config.toml
n_layer = 13
n_kv_head = 2
rope_base = 78900.0
rope_fraction = 0.25
tie_embeddings = false
init = "uniform"
init_std_up = 0.0603
lr_mult_o = 0.639
doc_mask = true
Each number is 128 + 32 x the weight over its row's rms, rounded and kept within 0 to 255. Layers, rows and columns count from 0. Numbers have three digits each. The size before them is the row's rms in percent of the matrix's.

# layer 7 MLP down (transposed), 256x64, rms 0.0656, rows 196-245, columns 0-63
108:118127113164083075125122098109144133199099088144173131135119136055166179173133118156076136192107140107092125116160135138114096105160064081148095147138196168149122117141141103130116145113197104
107:142112134136115143061150176121143170120043131162173125138109151133071095162084054142086146127098133126078158147115156151131096122193073074115134149142156147126090156142152132111150131179167092
126:132189067109129145070115082142106149131126120145117100179134164103227090152156078107130195125158066139122155098116093096163135174146080111122178137156105137119118121146112163095137108156096116
099:173155064092096138084168137140136120124101151114152141180162136082171103142179147119135104122093180145129148125121120123156104147099199098135158078141121168164132087148063148136040109101089103
090:109131114084071136140069211137127106166164146070115157129106154029121136168142125140111148102096099094170105140134176127130158107227150106135131099126102121131150158136155124099126155120140091
133:110059106142134056125104146104161174080185103105139115148121145129066155082188127169158087116072149088115144169100080117111124121112147173171163099095150125106144162149108139166113155110174154
081:120202106095161120150164123126147139151152121192094126070139180130122169146081120118123107203156109094088057174069132125105139156144116156106151123128171130072133135114101155080154120144096078
100:088161142190085155163122141148112122160135125097118146234145169094170135120110137113127122165156142093151109088112144100092094139072121121095122080110143091161155060171125129162052112146137149
124:108159135145126112130083112173138170147113149067208119101148073139099097110136109167160169115110133089100161104151118088125099129220121116123076094129120117169187123182075150154121157115093150
096:155074121147170103127128140139190056135134147108151098144135085077137134116193159162126125126113131095157110100101112161107138094156219115129130076120173148096127163098038146155124092144127159
085:065121121082148106108155185150112090042123107123116113188100085083096085123138113112218135137177154168153147143169112156152110162165087141162143141121156132146088116100124151135070117141137144
120:067161154129070130206101126090151135127183083145173075141153101107148191108123122117132156098141113139134130126135127147176071129094082136158137082141129090192093087085150122128137168115111182
004:107104122074180103131123095156137129083110129147142117154188165114128181201193140191100174139103204158128186132151109107132159130140169110118111152159156148097180091122095154147155136137091132
088:140166118158142152124130160131136138178054137166155158086137104145121106167112094154097129163152132076088156071167118121121163093201153060056137127131096156170125128123135082102089170121164099
101:126132158124124120149119131096182176148099135166108125081086206163092120112114124115129149114079156127086081050127107117145127147133175175180168142128170120085177151087144120092163109069142079
127:120112154119100080131110171102089114109123138140178131128059116152146143100114154157112127099091124135172113036216163145102104074155118153079169103154137146153162173120167166158083113144126161
004:115094147171108108147156157106102178175145111122137141116091120118154099096128084103136047136077103070105097123128135166123131157170089157175109164107159154189099147140134080116092140069177068
115:121103135144128119218109095134123136156064104128182088137150145104155186110156158117122081126132159118162163107082120146103159114146136138059170159120153193094084109101112108116194097108132070
094:096113134116169073113149088181088101131115157094129149174126183174168143104144099125188111161140104034117154136163146096158115086148161160091103150133174105155078074146173110097134130130113113
095:135198132136074113134109167101113105126147133160145085133105139142167100150150117143122183161121093115067136118114121104059062186162099160113133128132049150104115192148109177140122084153108174
085:072100112106112086159121140141177133130142141108097129161093184086144175128110150108114147129105189116176123129040147175126139112121139078089108148125125134114115102162103107167096089128215195
148:095164096044185162131111133140157168086142171173073067147161149086162126152143151109140114123108066191125144125088095115130171135137145142141081179133102106136123051148161120126136129123113105
004:129138133102143132076147093147123101082078148190089115104137132107071142081106162107131168093121135156078116130088108102098147086076169098106172088101116071103092087145135156098137087182070153
135:091118121152126190060146112154140118143195114092090127103162134117140199098022151145117113108126166158178119073125104124148138076134111099145102122091117143093165141158144134105161127165113178
117:100120157143105127142170082135085149102149121139112131072166093148125138076141117226135121059101137118167104192162144115029123114130116145135131121182105098109145128161143094118115134134163182
091:149172093189137150131136076082113157115158085157114100082134123125099097177094152150174125165184155120130142149152105087115111107144123087069145118167092158173082152056133080124087135178118153
090:129100166174068094053138160184127108113118101178095129143116153130144139146179132097155102095106127134139125150158096135115113154145189086146186116089075140200094121131101140150113145149047141
101:120093160171158155101103169065095067159169102132104137191156060119142148138137081170148065153152139085119116158148138129096119059145143127079129105110114206134141112144138178130122099131103124
004:132123183141122116097121166128075183136127164117177189115086145066185129148150122111136067096114117113128135153150099141175127146171106175209090144155159073149115136153085114125103097097147086
079:104148166153121121128161211151146122159138146100156128134153132091083089145113153100118092148136134148140119085179158096081085116187148080057166109143110125118185181095058084154132119106094141
135:129117131060164183131142119120134131171091122138132135114136151111122212125107141093054142120122104119199117111116113152119148162120143058185126156100147059116173179072100156080145111140139153
100:105167110109150100094156148119136151155124173156113118138185107150159174120117118144135123120125149138122037074095049120150112051125089098133126106130097171189086080145127168176146166144159135
082:113144146098156125125112120084098139157138145126126075151133137156150110216096175134137169139124157116107106107138149181102095103158151043095106166157144103142134198068129091088153092064158147
003:131123140044094099092113123184076097130123094078174140145071106115116128177112124120092083103100194142116132073155174133154139102150128190132069140167103130115103132128100103157137117137062114
004:155161082061075150095130169131088127185148116086129100167103109133127129124100113105032088114101199125155113074129169139125093141177086170127141109165139151155092119114106075122106135106121117
103:172184091180143174143083115136088143093116061135188103092115122141121108119106109085177153124136138140191128181112126160166160138114141089157113115145044156147068128123116131153105082139088133
132:174108130109077077150095123102132112146140148060124075149142117171165156131168107137146163158093131164080073102113182112167104161096146081145102149060119137153133090131125123124089188147142196
124:106184150121127137106071114088107138118099106115007144173103151122089137168083151129126098146137100184163150148174137123174143141148156121123115194123162081102135126095153148079122087119152155
100:154137132142111118152132151113135140076129124142121144138120141067107089135132111140116163140133114105111126077186142095127124117150170106058109092226060131176105118166131099196117194149077174
138:129117189183090112123120191152138111107087145122104128131075123177102154140127121128095102114131125171127112086127079140138137079183113220113166074151138163164140130113068116168180109148080113
134:134125138160117156139122126124106150143112100169103190151108110155139169091105158096074086185146133130148167131062151175169174143142171096101037116129124125172085118098070106068162121139136114
003:128120108129089140132094131102082181163177117045143128136068104138144101114137101109104032105089106086184100117148138158168072143162091131119109188112101180121120122123122090117115154096140103
109:138107124172143136132107144171172139162056181091167108103116141100115100160141173160105121138128150104179135140145109160090096133163084101073139165089135106135048146123082117172064129112186097
100:065150192102182115090156075186051158098159122142148089198132147105186087158167085157108108165143152145083108137169103110115114092136124101126144093146146150121126117152091120138110147115091143
145:129131194102148105161104113062112143097162138126126194141175112140103119103081107183106173090100204148146063109167092109152143128107119169113087132123187119124100113182112123077122122148167124
114:112147097082160152119108149129174092133154101213153089128097141126111175155116178101115114104135106125104132146180151175169111064160147140109135058128138106180140133142081181092121099174075097
097:139131188141167100132088170091108147132147135072117164135126164153109111102132118138055118159120168138145114114168129098111170121009157115122085124120154177130123058182123159124112102128169109
113:192119137126121124150141081118109120087163095059136170193176133130190113143130107108133181140101171098097164159112124137124109096121149090101094167111084199178112102092119116144125055150111124
113:157141121160091090124100130138131121103113131107161171127165110178140133087141128069174133116038123066154123134193090116114142108129090137100116134080064183137154091158137120184128193121143165
133:112153169059091068169085173131131143109089128149111068145097170098117127152140146137105143101189084090147109139077083152115169098140136159123173109122121122129193143166157192136125148160084102
# layer 7 MLP up, 256x64, rms 0.0977, rows 197-246, columns 0-63
109:158134128142151124135107165109114147171071107095123089082130086163131101144148090170108130096132162162191176074143170139049084124090135138177147088092094143160107148102193110099169129162145122
109:111117126169165098096124051112143100151105112090132099096169095171160105150124150116081135163165112144195092159145086140129119119130146139082050166137045138113119158149133093153145122166176172
102:109175072147161118080146093100100121062147138130147146164149104157129152162058162102136115118129155136086193150167210181109165115104108172115097147159106108092132095133135113177159112170145101
109:176138107138177112165122104118137036124121103166161119093090097123137162131140164101176127111126190121191196123142141137107110148087176094111090121104109118117157125152161039095169112147136136
116:165128050113117137136097134121111094174105076178149117103139122153154073131178054112113140096130126145154123088116144053113124160121089211170115146110119115103159180109121133116187096131098148
087:173124087198144073132162106146065050112118121120142107124169073133147107120116097159132099148159127134095121166117076107131205147127100152130151113158078142139080104158109130092149121195124173
115:182165095168159137141156074125059094078116145162113107118077099122125156148102099156199156106144149186093073131191123145107114115096098177097185112109098113108082147125170098147141129137133117
101:114153111114133127103174142107083098111128098193062099116134191156111168166064140165106092120134168159110186122110137154126126141086121136160124172148079100061069118105194136147170111125134128
114:116213124072157144129109092118142106134114139159149077045069087153138177151069152124175136129130145142048141132136148159139132121105103155126126155115170112087144176146124105065146144140146089
093:105118145130173116081155137049128150174058149100062123149146131109110162144150151143083095153161122124143119166073161135086084158119207199151096127158138100088118115129114158153148109111102155
119:164130094117182098074181121186099128119173161158141118128099147122078080108109139109185101143155155139134146153130103107083122122147090099111125212177098162094083105155099139192074148131115111
008:162150157168136154180138173170166153158174136137135157164172152165165163143154159139156152156179161136145149155160152170166162142156125146166166114139197157167162176161158139186136166139161167
104:115151199058127134110131104149118092161133149181130125128166119099154072132121127138141137115186185163152107124059064107111099147080124123164166140083142131102147136128125075190126104057152121
094:127140154177140118086166101082075094104119108122157092162137104124158109110139121136167129175169097178166163162122105176094142190170082120106118115154093146183103154075078096125109078161082154
118:088115129098174135145144090147166150129098167126185115075071074109122164146128118111117068175167134105133175202121147127118163119103110158129125151182143117101103108108117073153100167176167066
005:161179153144168171110146112151163109118135172163162151091150186119114118184151151173125176174149127181159182159136189144114107125124163123142159148171101121120139141133172192121188118178142174
129:161167071110175140117173107081108141115140150157151067109102141129117116157108098158137108189153106148102164092136131154106149164113071100099102185178135133185075091087092115107134095151175077
115:130107107119156110111164151089135139126106116194109153098077091072109118094119136078129126142133098118135150103118126158032104174114141158072108083149112166066198138166169170125130154171156106
106:125091095127140108147151119108126130137092183168113145115060105080123107142151150058116128139136147157119126184132152129188105117128116104118228131174181073124125100094173133111172110132155059
095:111143152103142175134120102146079169095131056178127145160156081096137106170136126091165119104178125177156147146116136139059114064118099126149158141099038136111169134146178134129113133145098075
125:145122217145164079151096024098147134144082115182130163095121094102142108160137133140145117155104116144158173086113184144125085127074134157092098130133117144093128137122148070096099139132168155
006:122123143131130131165133186143151151161153112137155162171153118174190174164126144140142144149148173128147108154175121163202189186194147152148139152133202167152186147153151119184133144129126133
118:110140177068168154173142090097169103139095111162130089105073138174109173126136125182136093125089125104177130150113112181096183112069112183123111154183125101065118145111125115113151108120174094
109:083158174134152100064146101162095103131112143052113135092127112110088106175104145088127117130150165183096135090166164092122137136148105124111110200125156117140144094168104140143131150194148043
110:120181089103144094092100131166144167159069163146143072149160100159079099124157160172141150056044150158140114078132108070130108125120103115181117161153135102105135117126161158112168103098124153
109:152100113108084117134140144077132118176118165134218146121117110104136129080151074106135068144134147132100098075164152160081095141102127121156133153147157087094134167140156128154130140243146109
115:062189145124105101081125122184078176133116191105121132142121134090109112167144181080131125107149113168103161145127079118157154179100142154156165191129136081121078110118125057144129114159154140
004:103195126168206123101164107101154104155140147158101060088127113132095106170169187138118146138150120185104114162121192128104097110089144100117156157137091113138096101121184143138191137179121144
088:084118171130140149141139048152126152138181159160113149102086134079125168103117134120129087114128147124114170147056078082190094120091142052124186168145108150111140098157111139132107122179166115
125:139132108078147100140151133149128152136105110183166072075106130145150101141096123152134107149148123150105080148119185169121116107108126170099088130145042163131026145161077094157126134163169096
110:044114136176111132122156135080093149140084139144112099111117137155104107148115174041168103175146125153128139137101112066113082130136159128103160116153193143143184108090108136063101126143172161
101:159126127129136092111146093120149147131097191173096112168106094064057076120133155145102119157152115140142152157124072048149110121138091174099093158183154104134101185126131153135102127196116156
003:070116129209161109122137126098126138176148131124138062115130110121116140158121130093144098098124065112115036097068156107129093153068089092140169153132107095114145111127198091119120119173112128
006:116102121124132100110102097113106088097111116113097092085108106081109106120120105117139104081084079098100076098088096127069088097073145061098099114101079094090081100082098096076124086142130104
114:085131129110110096095145120111133124100115140166080084154127179116107113186154137169150040165098133132137108133116096084111099127151077148080128189155218116075145107146131119087147120170167108
139:112173063154137141116166073052097127190124169095144113093168096192089171123078098109148115171078153148112105139106087163112108159129135101175085144094158128095137156134155146138110107127167137
122:156128122174174148150119127106118104151079110143119124058099077181110162138121120123132106109156064147158162211139167127097087169138121172143147119120079079146131214110116106081163143143102134
106:104145178090155166094178111094095120090173111113163089113145132136153081123052125157152078068149206116118163149079140171091140174116134073170112150131116139094149120125107152128132178124140101
118:114126124160111144155147174114145153153136100130186123097127085155105146177144122144112098099127114141184122182147122142096136128105098159089086082140051131086062189112169079193108119174135081
127:083125118202201102126125082141105121139125140090112130091170129129090159130140154144166130108165096156188205122148075086122084159105086151132124144150105144104152153113078099176098197129151122
008:105104099101108112101109089101103073098101128118096103093089122084088091118116100117106116094103087110108099103081128095067090076080109084103099104112065083088074098091099115075112106110108105
131:075143094131152158119112147094067100118104117163075136150192137132140111150126149161139104082132168189181102065099118100132146168088091144177076115177099160121168143134071116113109167139158162
095:140118091152155153100175064079108099147085122151149123094066121180147102172086112113126110178141130099162123119138098139164166127106182157087071155199132081129108168119116117140116093189141159
112:173146096125209141127158150053110129136122069122171114120086113158103145099138155123105078114153141170167144136089125166113139122078134167149063082088114159105148152102107121179139077075139165
104:118125112135123162134150102186179095122099134131112077123095117134121057129129159164167096141105196139157164127098144160105122154128143178129100109110132156107067053076121044091102120158173132
116:153109106223198090157111061128141135112090102131132120094115133119060119147124151122142106145122160128182099133176178065087074154093098122143124137125119120115138164119106158184114169154121082
116:144163163133127128148085111137089099153131141186073124138110088143089137129184113113154122096145197152166078135086117099129159161132040161167148141158083112127127113118112090074139120112170204
129:103110164115097079088167103159097125177096167160103124134070151091079121130171116118154110166115145177086097081091096090156120186112132123096103209182082125121166088134116117134152153139144159
103:147132091134126071130144133129112127180099122146175109130111092151143172123122141095086097136161106131142152214093164085109186112102094164163107094113058114142096108087166111182160194165153106
104:153099131169090152116167154138075117144092118165138139117174127136192168168144094060152093142140181159114153162141129126153070119122082124127154164118041155142092156141063161115131105121127073